Weights of a small GPT-style language model, trained from scratch on English Wikipedia: rotary positions.
Each number is 128 + 24 x the weight over its row's rms, rounded and kept within 0 to 255. Layers, rows and columns count from 0. Numbers have three digits each. The size before them is the row's rms in percent of the matrix's.

# gate: layer 10 MLP gate, 704x256, rms 0.12, rows 204-270, columns 64-127
# up: layer 10 MLP up, 704x256, rms 0.129, rows 204-270, columns 64-127
# down: layer 10 MLP down (transposed), 704x256, rms 0.114, rows 204-269, columns 64-127
gate204 099:112099128136062079076099090115121131161175135138118134125140135119127166109092112140151126184124123121141111099141120104108144140117161121112133167136096094155159120148135153109124129134133114
up204 095:132120117133123117096165116129127196153182154128113112183103109125127143117186119132131165133136142160130118109164135115108123118159136133138152102151168069126121082122143125154139140191105128
down204 099:110135122093106109124191146138099119162161133180102120113101104103129109144150115140129130121130143149102140150135119123120171170186145129107114167129128165096120093097126131137170097138153136
gate205 104:105105091126107148088108132092108101162118134172108166156128121111163128158127123123114109142139120104151156134147141149174132154138121085157153096109088110107163102130100102130157152152121113
up205 108:123120115147154146130144154129149071095098130129103124147134123090103109137137138130162158152112151099156117139133132119159157108120128133125115144144130150078138134135151147178087104136172117
down205 106:147104152082147136135152122111150153141099055106109094139152103161126134147115133119111119148102144157149164126123154116114142160113139110142195116166164136148125109137097140118164140135128118
gate206 100:116126126159145132144091118079157137147112192152123140133136105121109100130136112153106139114146138156113136106125108120158167122131135106155085109130165121130094122142099156147138109085140135
up206 101:109144123102108141122165152155135113143106131145085127131085125109139127164101146101154140147096073170095136132120167090161119125144193166142098120132124118149139132102124091147119137136159088
down206 103:097146162122139195131148125165141144123134114125145158165094130103128198106084117082136114146157125099109124170146125116139111172135103106115153118150146129119135156136181130171167136106155159
gate207 098:108120116168115148133088119147092127116129113112073116131173106137117121108109126133119108093082099133171122140106137091135111191154135130131130158160111126092135102154144161163130106093131133
up207 101:126107178149158166115102091126133101120126162100134133092117120135130152087164136134121112124173164161133136113135169135091117100125125149111103159121121111103136109132125155141090120104095163
down207 104:148140164117114132151169123094105116124171112136141062205108136133143126148138155139124128161145136155136176142181096165134107151142101162114146104126109149126182144131092129105123165143128121
gate208 109:117159083098146119115101171097109159166136149131137137090113109118127146135171127123182136151147101129116144142149140156098132125148087152103166144174146119083118107170119159168097112118164123
up208 100:138131150148162081111134118147132141110121142088141117150160112141119114097132115109135133115126127153103168115121161114129118147119109137182129143098167169149123072094115096122164111160139140
down208 103:141096109127127132110162171134139143090097104166093103075114111116158155097115124105176139105128142157102154112124125136172152133087137111129130151137095123137147164134149136098148096128085064
gate209 097:098127107121127106109129143150151124111146114146173136087146141102115162124142129122128127136175123130197132126151168100123132110163181117151147129102117115151172123150137132081115148142133113
up209 103:060100141099135087112103124082149156104080118098151119115134104114143128145158165167124130128117138108142110111159150157108107110152113141117146154138128135152120089103084124107141119149133130
down209 106:145112137119127103127142126123105127136134160137087140116108159104110103137121146112123142149131155155118113081166101160076100163156126134143117132115082144111121124070101151098084135144111138
gate210 106:157165114128140151106119120150099136112111140158096147167116094111090133101117100182152135153095157143121140167119113134114136129110169145127210136136117096119144137090130174151119110123091170
up210 104:127117117118145117132120160075117131106115121149144107165145119089131155132140139171131124131148103179096127139135109109120135134173139099091133130104092164164134154152142146094143125129144137
down210 094:134092146109134144113100166147148153151139098117180167136124168111126163124192112124115113138141131156117122106074110128145109123120159105130140143127119101114123099140136092134142132151182112
gate211 097:149142152133126110110140110134136095142114116140102151109079111174112134119099165139112110157141167112115115168126121139075143133121141130153140137100124139160140120155185089114175100088122137
up211 094:114179112121094142122141099109118158104183127089186100123132159136175105149125132133134124112090148165122137114125131121130134107142145109163129137140121155085087132127153140116115114079112133
down211 099:140110134125130115166125137095118180125154167092155106144103108116080141101155150074107166128117102150172109134149179156132165117118124170149136141131108091121154143143118140132134118125157122
gate212 097:138103140122098123125082164111110113147114114150118134113152122087151146135114189083085141118118131106117163102174102068098171119139094120147108144164160122097127125135137121133144098100147124
up212 102:115117082122114149125167086093090102123128100137142145126150121139119143158142116150099136161129103115106094109133153158168131105118137117137158126152080098177144160147208113152144151161102132
down212 101:143092125150121155138138152158135157140135077157124084138122136137148174113117141156134156115128111173141123103073102170101156141131175136150113130154146071063120117118106170138179160163134100
gate213 101:125115129138112124089128152160151157156099128107116131134109134105122112185115097151114121158143122149104147090154119159053161098155102096117145131178139120154118089144122117125127159200143130
up213 100:172122077104106165087144158158074117089091141145113140124088142171107141149129104125106123153133118145111130138107130110148116131160142130132117134166122064138117129146105118147134136083112134
down213 097:120120139133123144075120138142131162156103145123126135119125109126085134111162136128101096139131159147147133147135127108122134149110132096136141150153118161149105114131150163141131102157137122
gate214 101:135142138177073133110178157123129124088128160173147128121124115153127193120114106123092146131141138112126156152171147117139136138110114162146133159112147114089125169152165106116133057150099135
up214 100:136087130143155123103121097142131138169104097110095085134118131131137097154141134145148130145125127120101149115155123138124110111137099124158125137169141123134129122100132127062113158110136145
down214 093:116080161122154115137126137138126106138093103090142118107110118082131112144107131124134119145103145121136126127107090061097087142114158118108136128138133124137094131143149119132117131110159134
gate215 102:113120154126094125116161113138092160134134092142122135098159154122109162133129125100136190114137158125153149150146121102131140084120147158155114063115147129131120164130122120113116150088100123
up215 098:132091127151126078119106145127152109132143124149127153121144153152128157145190064132163092150119155100133132154135119140141151126178139079134082120187088124102149141101161106108163146137141110
down215 100:107083130133150146134130126143145103079137137106134175130161117116136161126123090124135101153118116109158139116142119122111148110141155138141141124138145086145117143174117190169142137160155124
gate216 102:095113109082148150134122080151114140128131109121145149119100114156133114188102116125122128151131142158105126162141135127144132073147146138140127126109158126137125128112187107120078130135096125
up216 103:122147128129122113171102127107156132092122121124122099107152066097132120161128111124129121137098067121130110102148128139138130167125136126122082134151146136139148100140143102148158125139134171
down216 097:117140085102092147143141154128147116128163127140194173157152135136156105149103130114125081118059161125156114132175115150083098114144134129121097125106139103160105126124106099146124133112092093
gate217 100:123126120148098112110083136122130112092115110170147115085083120120155116137123140095108081137139107117075100147105147122115128143099136109154168127124069147122140144139141107166153110147112139
up217 097:156177119098164136129099137116134116137111137140198146150100135169120123162145141162113127139081086131118113166116145102144071112157164129136119159104143086127164138140096100158144073105131140
down217 094:078158158120138130123203121127177095090167150106168096140146145176104088137103124117108116135100115132121125129149117101106153125136139110081123125137097126096148126140143138135130109125113133
gate218 102:154113129131123118147150097156139168126136115160129116116133100127103140141114109122176146159099070095110138144136112134174128132142098123104166128138144119144157113133102169152125115117150133
up218 104:091144166116098135091139072123093121124155073130100132112105095184123165128184131161083137148092142100123118157125143120132140149124149121117116151132159108166185124184118138115137160125103135
down218 106:079085120138118092127125089158158115118117154175121152152122166169109100100098124138132145100118126133089152098148134128160132083139130110135154132080162138151155135133139168136098127160137126
gate219 105:158180118117141151140093146157128118125077174113158110110107159128133108127136139172127113130108157147132171144115117108082090152132105116116155118094107124107156105098151126079109152161116129
up219 101:131118103099096098112126175145146073185145130105119116114135125117164088138138121125065112124143130116093153148133120147156097151142109147159101106112126195101105097113110121148088134140175135
down219 102:123065125071130126140109109091144147115171087135151149130146157145126111098110120129147154141150095135127075116117110116101136160102129097091135078130107119089101119125142110151159082140127170
gate220 101:131107120096175131118099153133097138113117165109125117100122125152110089105135094136129130128156093107113160163095114119151182147072122116128150122113127140105125128113114107162143118139142124
up220 099:121147114131134125149142127129102142107120113132180102098100121131072125133135122119069078112127160089098081084118152136148154172135125105097113119119100145148133118154171140121093125140144086
down220 098:101145119068146160123104081134139094100134150097114115123173130141109169124122118128134142145135136148129144185116127159176128124129128102100131163118137121136172120119134129179148112113119132
gate221 097:154140110125109114139125136121158099107107076127125124129146124115092144105129092131096145124140127128123141148117120122089123117122119111144160118177124109164131082146116135131115155105112133
up221 098:170149139094141133091147083138114094112131107104076128142122110119131098135134153150148101119119159131127132148111174171177138146144118139170135133109156142097131139113154100116110155112203163
down221 099:182116132124139124135139082114162149120132159191124118164137124116098148141152109142124140083098124113178128123119145102105124081152128125076143096139104136169104165093132110097104124150097154
gate222 098:144131126138137147097127138094119123124173117115094097112134100080141135133107117101104143119157102115114123113133068130099139140108116167078085146166115155118129097111131116146092145152112162
up222 096:126119184144174119141160091132118105125087080137145111120155143128137134068115147093121142128063176105126117108127136095127099101156143138132139154095128103152110146144113132131119126126104121
down222 095:112119131126153125093099143146110112156141159156109145122111117132120155115079129106120100104120125107130145112132116112068114176121134114154117126119120103134124166104106103137148129148105141
gate223 101:098123149171105125135167125153122122078145145150098148183100151145132110109083158099141120139127188151116112162149103133095138157132162090117111159157097140130143185126098107161137162134134152
up223 100:121139115091151161115110108126165112148081098138133139090165141101102141158157136184121148117169122086146136093100133117110145104141141168123150113102102096112130082106152172134132117127139130
down223 105:109170111102106122082147109092141136148128144160148087091080087158083120174152146132139111122133145124118166110147102141148106162165124080136154112113138125110123141118125155109155110112107189
gate224 106:151127118143147139174102126150087132130158133153125125129145156082103118140143116149116154126131117143138128164180100114168103140155124113118144114117151098140185117172146083104126090133178120
up224 103:121096105159105142106136117132182117146132164142086119137117117096146107135114109077136124166138058143153156159105151155130107148096098108076111142140136130128103104120113084096148126184136109
down224 101:138100131105106107111103090139141132208162131153123148097141129122118121155110108087108114161150137139122126161118121131149136112139120120129100172123124123133118140090164117105146090119132105
gate225 106:132173151185141114129160139168143092135120097150132127116196131140129144121115135152150121082108072151138117140142148123136082126105155133109114114159150131157130129149137155146088104165134130
up225 103:138133147113143138110092063118139138162112126128121110096115114119127136086123138128122111124138118123089120157123122128137154140108093148089135125161152137133105164144088131126105128092126093
down225 100:155148094149153154091078106116132153149159113159122140109131120116142086103138157133112137164089173130125137145124141087141129117121133108146136099144129117101088135102117151173133083128137151
gate226 092:127137093112125102092089114115146131160137148130130142154085141177133161123098119097089138116117152085142119146118100079135128107150125127136160125106103113106120153169131140158171149113123128
up226 089:115166119133129155104106126127166156152187159084123089120132138126136136136138128144107136132136196151105116103122101124112137153147101138109093119136126094076140106135134161104114129123115118
down226 092:116137100126126093132123124146112122135110086137104130136190125108116128143155090114153130103122117159142114114125118140122174167111135105133146135183139139093111119131126106108165153135138135
gate227 099:152095144106102110149146160151154116141108102144131132093151138157106152111148129146124099105153122127141136135113139124153143135089145150129133104115122130152136070099156081128123145085161134
up227 096:113100080134106146152119104151146181156144148120122090115105125131111122135131124133159153160105109151136159107158077103121109145138100169135092154119154180134170150113061129148097157126178163
down227 098:117112109145121152090161115154123126166122135113119112087131174179132141124128164093172072086127119120140131160122141104142175112142147110107111106140108138174113130147117107114137129100177143
gate228 099:090099149111123145156077151145095145132103162098117145162126151086087103136144112169145113101095121155178140113100128180137124143122121109135120118102114172147134143121089079137107126151144149
up228 099:127187156123164126152136118161126154188130141101140126124110099142165144112092118121137167166133100118131110124153152092155155141090143150116108095124065160108128128149117101115128103127127118
down228 098:120163120163134143133137084097102121134133122127122114105114142152154146127124137125130136099149135126144112184136105124104147112138156109127112114105117107141098163116188097113131124112127110
gate229 102:140143120139129137105120151182130146116150127123132108148126094138132107141136143121105079155139164163095147132101172116167130149109113138069129124138120143165075167127094191130141117126093104
up229 102:101094129155128106132110106130148141150138123104146149131162167101119067099072143156134134116141119155103122113158124156108122093174168092128148104132154128125134144147132107147159195092149161
down229 101:098109125108157124124065108100141122146147105086113103129140160123154103124147112104116156124136137141131127101128140146152138091106147145160154136145082133117195126128098082134133125105129148
gate230 099:117136095139140129096133192125133126129121151095103171118143118122118147137098116135131108112201135146134143101112139144172151126155116123156130144146068103151108149152122156100102152151132117
up230 099:124148104140107151139130132092178145166150113108101143114118190143097123159101141152110123166123108096123128114135149067151136129078151107141099158139142171136125118144110112124110117093141141
down230 100:144120151144096173142165129098126128110117123127118149131160117116139146143123097085132145165108140128115172107106146094114106115100098124102168085126138109121122119148115159123142113120107104
gate231 097:127167162145122097116140068178098103127109132104131101160131129151113123132113109151117123133114123074117111074106102096116112131131131097128139173122096105111141148120088155169134095106117105
up231 091:132155122125127116113175133185119123124087072117154146165131117122112125136116118134149143124093111099108101113130115133112113145140162138142108145164123139141138128126088138128080119123069150
down231 093:130120098127142137119140115147113100061111120128146142154114148165159161106104154101099169115129132146091124075130120125110129162127129169094127139140150173097116132157083116129131095128113124
gate232 101:128084101111142152119106126112154110160149115170155157093153103130124104124124113104092096131104105147129123178182094129123178122113119134157153175122160130110213134173092124105138135118171132
up232 103:114127148133111130106122105101116123111124156125117126137093184133150120164152132083094161142139152152137148129125194132171126101145110079104088139145140133141095100102182111162152106104126123
down232 105:136125101144122139180124124118107138104115161181142101148102144125150102119105149087117138111112149149169171136148137109168119135140110099157122125145120149135137119095118135098105177130133132
gate233 100:112130099104106140153129144130106135143109110122156103103135151107127130113132149175167131107127094112136114170133128076098113092120158104155139083101117138178136093175116153145126131141163165
up233 103:114132090123127100137146119097098134119157129102157149120136124148149098133127137159135111133169124125138086101165106106152143095141149104127164118108128131112148110140091157149147108170121116
down233 099:098142115158078126116151125097120117096095073108118125131114136119113155116137156100130151084113138128123087151155169131063104116139131113125109166142103117176103121112191145108102094142134049
gate234 104:129145143086076132149130116151127103130137127107129139123103174130121151153113137128139140104145141128118105116063083155089157107102146134112153163133153080145132151158170085155102107078114123
up234 100:158134124096109111147138120179138129161122131166137097153162094190168130141135158112120164133100096126121116121138135099153155138172125127164135108119110182135070116126109136142146163168147144
down234 099:141133128103091157157145151129143136067145110118140136159135124181174129144111127119113135170102107108197143155136142121110134124130135180093105110064141165121101140121168155108097112149077083
gate235 098:138150140120112135114128111116095180104118112170109117106123123119168152158154128127127096158117145129129099136136159131074119097147117126150161162144151100126151137129102100108125137126143112
up235 096:157144147131085097141155137148183110121138138111092079092129139159149107125125163119093132140145139096130106136117140128157080131137136103131165081137108115137154151116126145129140085116114143
down235 099:098134135162136116108144151117154169156086141101129174133146116119148123145156123167118136105091167153110150101075072152142155117163130151104099193119130117125145131112091140134160145116085145
gate236 093:092132092133136125108122114090135122110153175165153169149145161115128144128126083128161144122182095155137143143106111160107134162119125149135145155144135122137107131153159157139129090065148115
up236 100:112139121156173107115146133125117135135132136142134130143084179159106163110115088112129140128134101148128107134117145125120166134139093124128147154136108116159152108110157086109135127151120117
down236 101:060146133112122088150124126145141167150110143126149116140131116128138102116155108118122110127140104108168159137126144106107134094097115180117116146122144106085088116128124142142127127120142132
gate237 100:111135136096123129102142154097139147174102121145109146122146142186122114109155099117174131154138147146122136153126129125107124167078149120121115141140117132124148153117129069150123118147125130
up237 096:105125147130117137122116118107123133134084118124092140100143117151129134136128126152161111161156156151153112125110103135103106136085128154110085125091076153145159097135131120161101164152102143
down237 098:119136149157130145094139098100081156093131119124121152131142142183119115112120170122095138149144067122116099127199162139157139168141111130087110147084104095128121131098145110120113171161126129
gate238 101:122137145112143150149112083147127091143144126090148111144110146127154134103126133133157157105130143130135150098147136114114071132106110129161117160102109122135129118110123108136174162156109055
up238 100:127111195124120188089147094168158113106107137079145101130141146131101133143082133086152177131116161157136109161093123138112100145122149133148152116163122143160091106141133088129143154181115118
down238 101:105142120102130172130107102086111102132152104129120117156138147115150115125158113127119108120139076142123114145115140140130172079098148101140101126137142149141146100087133144143129114075113147
gate239 102:147124145116077128108121124142123161148152118150128112166104078140136109122142120135116120129156125118128090111140133140070119152090124166115181144146128153147103104151125108116160099188142121
up239 103:107148114122134135127147101099142154128099123143107117115154125147157104110157137139122089126109102102136172105142097091132217090169118090113165125172165139111106132101146136117134069080126131
down239 104:152138156148157087106135134176151127134157116155114114088119109094128191103110100181121101142145158081137083126094156137126151116131126124109128143146104133171109154146136131106159118131107114
gate240 101:146134138132166136165148103072154141138155163126120098133190143153151164131112142161142185130099116113090138129077113105104119153146131117165121134101140088123148092111128113116133156106106076
up240 100:112123125168157146167179089135135165151076161142131141130159126110116128109131118117174145143130161157094114162125134123124125159108146123073154102121090163126118096128137098096170139115113205
down240 100:133147139103126160152146097114134115129104154157110118111152136140112147116149123086104131165099171143149064158131125113127069139134139145122177127147104146176099114170115141118120152141133110
gate241 096:143117129117143143125169187118067141140090164170079142119127122143141109123153149101154125116137097159175152129124155125135107132143133140126149104064127144110155097091122133173127149145092131
up241 101:157106105097121108137148144106150099084076101142128155149118132069103152126123132133155120144114129166100134137124117116114091143143147108139096136151137125151164125161105088104087107180073143
down241 102:128128141136129122168145118141125139081095168107126124108151096133109185103100112092147137164150129132121140156109090185150108133132151169132157138099111102140139098146101172110133090172172129
gate242 094:100164082131081088090168134127089081114108118183143098152122114141115110142116130133127145082149132167132132105113145093118159146138099122108134186148116118131125102088115134171112134088083116
up242 098:149100139146135088096133130146100140097107121093100113114107129145110149166156124127103139131108103115129105166179144141157164134133150146138156091071126113128158154161156142102090125142171175
down242 097:098126121099144150071198141154182119147119137094143139143139096150122118112151114063111159155164168163135159129117104136145168101117133138092109128157131111110097116151147114162127097135113121
gate243 103:118123125085120115072137127148091168124117088129121115142123144131104137133153159126081141128132109144125159128113135092141099077139126111100146097156144093150174109150140168131144169156134172
up243 105:124139111143150158123143146128124101110107147123153100127135117109113106141124134150122125109091145083108136148145159173113176154111139130185129129111119117134126162083123137119154165156143097
down243 107:142113108140179133159145162149159114092113075132168150134123125114164106100143131119130115107110154156132126105140153100144115138147144164110138138122146120167106175150105137176101122110143125
gate244 100:100121131106110111125145115134112110146097104125100111139125147118144128091117133109120110144091117145079117136146137113106112125113118139125106146136129123125170127111124146121160099130151114
up244 101:152117153170133173140124144096107110107159146125119138123120143110112124159120152108121107143123077157110138117143139092122107107198180083096117131138172124145140113119115123129131140159100112
down244 103:081138149180146148102123099136100135146133126114147146114114137130138122144150122108107128162086136104152144113125141091134101116138157081109137130131127136135138137124134097170118089130128152
gate245 094:106151124121120133120139142126127138148120139088182133114146106107099150142121172149125113091131122150168178142120089140140135121119083097116098118137097143170123126175156099105147140135121136
up245 098:126086102150144082124105129145146094096120110119140101103167116129131199118115159158098119106136138164126154124112148119135133131156136139098121120165148138136157153153158125078130162136098126
down245 094:128110118158163145093146113116125139108139117144135106086127146150146132161149132105152129160135106163120185146125154115180119157130137070111146125119128153108175094125123146168157146123104081
gate246 087:144110146129207127107138127130133144157118124121162164077079125136115147109127116105141094118158138105133117107080070107155106162131138112106117103157150136167140151141173162163119125166111110
up246 097:086154119092166116106119110087123097129135111083110126133087139177130116099122118124128120123091138155149107152139136143110161125168090128156131130107148144117160121167163119117167097113126111
down246 093:134121114118100145133135119146093144153102077101148124159157162223143117147124119143156122151092151109120122121121123120056135137119124126132120082116119115128132128176142097144120154139121136
gate247 098:094129141148139099112119147092121097115138122163120157107123124130126140136102122099120088138140135137141157170115123116151143134107089089122144110131080159126131139158090118145128087126127098
up247 100:147130154147128120118108111126152119110141093084140149137114133152111162134118114153148147076128150096163093110097176136156192127112129142132130129160093106094106099147162164159122113134095117
down247 102:159115129142127110160079130229127100132105095096094120088106134107173157137151094091090094094159106148071118081157106147109151113103153131123135140110130129125138145124120101109133145124092125
gate248 100:149105114122125175130120153115136076147151155124107155086085170190122132131113069140148124160089102089124137155137143137119124161109084104162091129113110136135097114109127139080136138108094110
up248 099:068086161119099127125118117153161114109139103141118160115143171137086122146157149201154114155108129131145115154151140122134173166135154105088114139150146147130154197113156164109116156129142173
down248 097:141114139124168108133122143128160149100140134100093093145140146164192147125144134092100140151111143114150164157136119116092173117163092117140138107104137138088095138130087149127189155155121124
gate249 105:147127133137143132102101135088168129133114076123092103106119127121101143111110125140117118147105081131115112134079119142106155114150157110138131152120131113109139108123088109106129157104140135
up249 101:129119119109138127120164134119091097117132125104143147119102141125112142102176101125124117125164144151090152143131095122130130143126147154057125103126148104133139102162186146107143103103114111
down249 100:128160163103087111114141105098163149153132120136137155154134124120112099161086098118151171110109147132128115111139115138179111171076146124076125140111132110195105106113123131151116139112126122
gate250 102:119143095107118126131072136142118145076133125142076186135111121116109101127107127138117101153170162107111145153129087135127099140109120107169123170138083139124106092151171129124156156108137143
up250 103:188152113118149114110150158142119108116134114109111157157123086163157095134094129102139144137192140105124180131149125155163120155122125113142129158124141177137153091133133129129140183156103132
down250 103:132189128136115146124117095115099161137117136142162129165140125128140104130139123109127151073141150090107142107107099091131145117135147140108144150138145168144116109130165136165138096151132144
gate251 100:121109126167122149109112141123102107122125111136141146136081137086189132128107166148112139167131135129119125103125115099153158071103095161150105142118163148106123076121126085090094070101145146
up251 098:127082110122114133132115136127131135084106136141077121105095140144090102074121133128111131133119127109118147098117153155144147146110104124163116136118114129146124151132133139196167134115098094
down251 098:098134151144149178147133170149121133109149105158136153132118208156118095112147052117120115135112120119139156148139127098151142153130159149100125138166141121147111145096090079131171108111130165
gate252 095:086128081131143117100137129116124145137134097101088144061143127098110141176128125143109097115120160152145132104142106150106143140119122179132143115128176122084151086085139117164080158106124153
up252 099:129124091129143099103135141120139154116138105160124070107119120115140125145172157113112109124099095114169122108107073148094123155186108095110120107093167141095136138159105118175079099181106097
down252 100:088104152105146125097140148116204161121170147131150122141129124136129127115099124141172108115111165127139101122160130122120118088126133151162091144093147109140168081151165161140102156154140152
gate253 094:154164124123147122164107117149154108154104140106130091160150105160077083109172105137153099128135107123111160158135105120109175160123161097126128099124139145130117155151165165182132179159165108
up253 093:138141137116172145122158127139155105145132112163101124097149117125101115151109136117111092110141122136075163139098138151131166154129096103133135086112113122152143133135138173121115134157147100
down253 094:091101139124115186141150089113096145119127208125136164100109103149140091164127170145108109133136133120127157131176165133097152156124132115101117130141145127123127085123161166072151109111159109
gate254 102:134109136095143146095106145127106061122184099185147109138081127150125106111098143107123097150114135111125119164191120106179163139100117179093152124101111126175134126116145129096138100075142113
up254 098:124142157146140123140135145132124152140145144138138140120136143107095101132100119130106108156130145107085147138123124098142145151103134084147124113104142154118118126127157174131165118143097124
down254 096:160164144145106146168147142155148143099139122114094125120145155161111120148128119105092118156129179101112106137136150071106133119160144178149160120098113103137138165134128113159098132107158079
gate255 097:130123128116166165149134191122145140118131135148161155120121094179143144132118131130147101158139113142118160148145117121120114116148124119104166123104134093127143140133140152139115145151132122
up255 093:119115146131102118141096138115100185120183112130098133124123161109098129159138111164109149128113161125097149107104109167150166127158168109132131092104134135100102120117119149125129150141165115
down255 096:099144148145087160160109103142152161136154142141120124133078091096105165156085124117117140118151087093120147135122097097175162148137119133169155098113145119109115094077138080116101170154080151
gate256 096:102125100126116168125134127156124109092148148117146064103074141117116093142144153150094093128106090165138100139091121146138166138128139133132133118046161083117143127136142097102098127120082160
up256 098:137131108120110205132140151076129151156092106104099133114080097120071119137133132175130103148122118155098105168136109130107137163166130134138093135096145122131128151118163168124135141127112114
down256 101:122135095091162118139130152117119128126140108141121115115087121116089110170102134140094124107169173144161146133111105120118174139156141145108131088124114134175128144140151178116138108113128126
gate257 096:146089144118121168136091118129122128139136101156066103122135150115128106108107128144126120122091115128107098091109126151162107120121179149155111124063111176125116091104134154142148101132161073
up257 092:160127128116127112152153133128163117128108186105131158147120105114147118115171097114096156171137122136145124165101129120132108089132106106085162165145116094120104147106174134132118138137047146
down257 104:143113128119121129136115100126145132140127107138141099117120158184188113137094140135140164134106115159110116118173111123162152126160190145171121130126114131112127162118087136138154131114150118
gate258 100:115125137100122092097118164199083125107140093120124098118112139093119143167135124129133094181145127162182122133127099132122140139121167105123125101149102140115112119112127134103175136118117127
up258 100:126151166081128134107146129082116133137135135131124119126095101115096123145093129100152125103127120160146142085107142114113131112151192121166078143140130169113094161108143101123081124153113109
down258 102:129099102105089062100112135151142174162192135161155160144097156156098140138151129155126106159122111181075082137131143165146117089090116164110154120120127179145108095095100097141114106138116166
gate259 098:156143136090128115110110138135098134162128119135131099142103072117129114175123094122128105112134140158147120129092126106144105176127151100108123112131174128114099091115145122085134174127135124
up259 098:145149148113123145143105110127143091126143123136142131183171100088146126116143161109141126095099123148122118111101083080169139133146121124139153132104141102128136155124173123150135173161125136
down259 097:163127125171085157107130098135133149095079145137118136133124107133154154141121122146113126120102105151089118118194089067118086109150113151127142101144114074132176115143101148106105129166166127
gate260 095:118152147109111107138132110092118136133137130143172117126091090151136137110136093156118084142098118087119144118108103091127186114117122142125111153102099141132147088112122138140100070110125144
up260 101:127151116115153150126155150130088131116147124162190123136110149163109170112117149148106128148114136089136099131186149110129105104128090093135147120132123116168142129121135150145110145108126128
down260 099:114093108142107113158159107114160144157151147139172125097083129151140110098146124138137134140129126099120093114124163134147119084152135132141133130190110140119143127095113112132122130136161129
gate261 107:131150131101122153112122163203133133117116127137118140114060133142133133126152127102116137169105154121179124096134103127175151130130099131168139124116137130122156132170084120102142115167099122
up261 106:124145095123124108165099132090125129088136109114189155120174156121164144139143103128120132117153122117145146127119096111161182138162145132156118152163130107109120138195118127112113118115154180
down261 104:147138102142154127088105111079152120096134087132167098127130154139144110149126141131129131147101151148178140106126135149120110115137105123107113092137174106106102127089171153107129109140136122
gate262 095:121119153104109146176127133121132130134159116140108190124127133114114135135111125118107126111143125140113146100155137089152142093120149120126135137130150111150141134082141105097129140138116123
up262 098:073139128131164141122173107129140145115122155155121125095125126129153129137134111106052136150149118156127113112131162115062157120112159142143176096105128127114152127114129142122070132129138133
down262 094:156091104089125115138160168130089076143122164134158147152123138083161123096131161106133139143130193138076109121140127100150083103105163157118131140106120145153139141130086127091120097137109172
gate263 103:095103115108119196101147112119141192116064121153089156165131093097128175160107121138155135152139110134083081073088099119083131137085132127155146104163128150095128143114175137128129140134099111
up263 101:124111112121154060157135146145095091122100143136155155086122109118152118173133119137097126110114101152130140114092188134152150043171117118149093119098120112138125096134121084116134151103161111
down263 098:144100168114111153135098121116105164088132132112151106169181076168126128116105146125145071165127096158094108143143124107160103146167160120097115140117145107154109139140143126110124159130105136
gate264 105:111135075133155113128136088134147115158145104140134097119082110097186126121084149101157143124126095134098121158135141172109132182128126097111166114154145132102130088086120151136156169106103142
up264 106:159105117111101139135125132134117111131141128118192152136128117132103079126128133133121150153137171075141128147129126121101104106092120178134157096097169132120111142123174139135069135130137166
down264 107:124127137147146135139114161122109145128184143128101137140139085174121109148138138121138164181131149075126152119079143163117150155145151164120109120123108123119130162098182162129107109151125162
gate265 100:112134146125104137086093101115102110176144160172146102118108147167173138142156139096098149114090106119170097089114104102177139128123115119111139117110128125135145120111102132124126121148084111
up265 100:101116134093147110124137163118122123121154174147124167141135147136164156149101180099096180106105099129126115129076125124124162137152114119132125116139155156142114158126147120137098094157112083
down265 096:141125098126151144114150159094089149110154113074125125116124132096109134126116103123140146172122102101148130099151174118162122139125149098148107159119130135112096165129127104129124124103129116
gate266 099:162129153156158163107088138117111121161115110173066122125109121129122116123140093123130156104125140075160141144128132074115116183129160114118117135095095168124130130108126109089146092115110125
up266 102:182139143103138132164122129105130161110082086146118116122113112120121138096136067100147130114152138096113144143096133100125135152176143126107144166154135172151163114178135149144123143154136111
down266 098:159145112156150101132109141079137111143086168086160104150161166135130101112153168174169173127127150145102118119104130127134127120156146083138103159120152101155135103174120133116122148144140142
gate267 099:134126123132116145105130127136092095125087124133118117157146096117119092116155139117130127091138145134102167136107106108112147131111092100132160125126119111081162098103137136164165112098140073
up267 100:127153118153140125086118101120119104143172141088112116097095119137111152147118076092070097160142142100122135129130156131137135130076124138156103139107105113122112096111101147093140100151128110
down267 099:129118139108121098182130118158153123101130154175140135102140129119097129109140154089129156141087141085177107122135116139142120090148129165107094136145147133101092105136122105109123140162117143
gate268 095:097144128147145158110135161131133124105160111138125122117128085098127104146105111121107177110103139163114157131130149116144118091110152127119136126155126162136107114108116121162157106078119171
up268 099:106104133174115150119078158131148120129123160115067109139109081127087140126110166133121118141125163133158153127132200121144119115079162141141130153132162124092149162107151123087136163078095169
down268 099:097171164143122101083146136135125142135135165127126102130192123159163135074110165118109153127135160110154110126119076161098124164143117148130128131104104138061124080156127137108106160104160117
gate269 104:153171121129126123109114151158143129094119125140094118105140117112096194140111167140117101124136081146078111086097112109149145154120139124098145091115096115099090168132137110171139127119169170
up269 104:175125172110117134129169155098179106151069174104126137160147137136140136168163145126112096100111113103115146177155077129108112099122129142139113113109133169148124112168129140129116114078151100
down269 105:089068118111109094112114098134133125101113128113136114150122116156091123124143113141086132130131093139146081127102166059158130134112117114163122128120121138150129119140105092140140115059135121
gate270 102:149154111134128112099093142113153143137145154151108098147077158041158128114103117142126111128121095136125135139133090120137133131120154109140142143153124099142138133140113129131116116157123084
up270 104:092112165117141101141107139109098121108152097148153115144116129161142163145103110094178101120064134133105140107116153135124121131149169151159099082120123103172133147118112127135135126118100076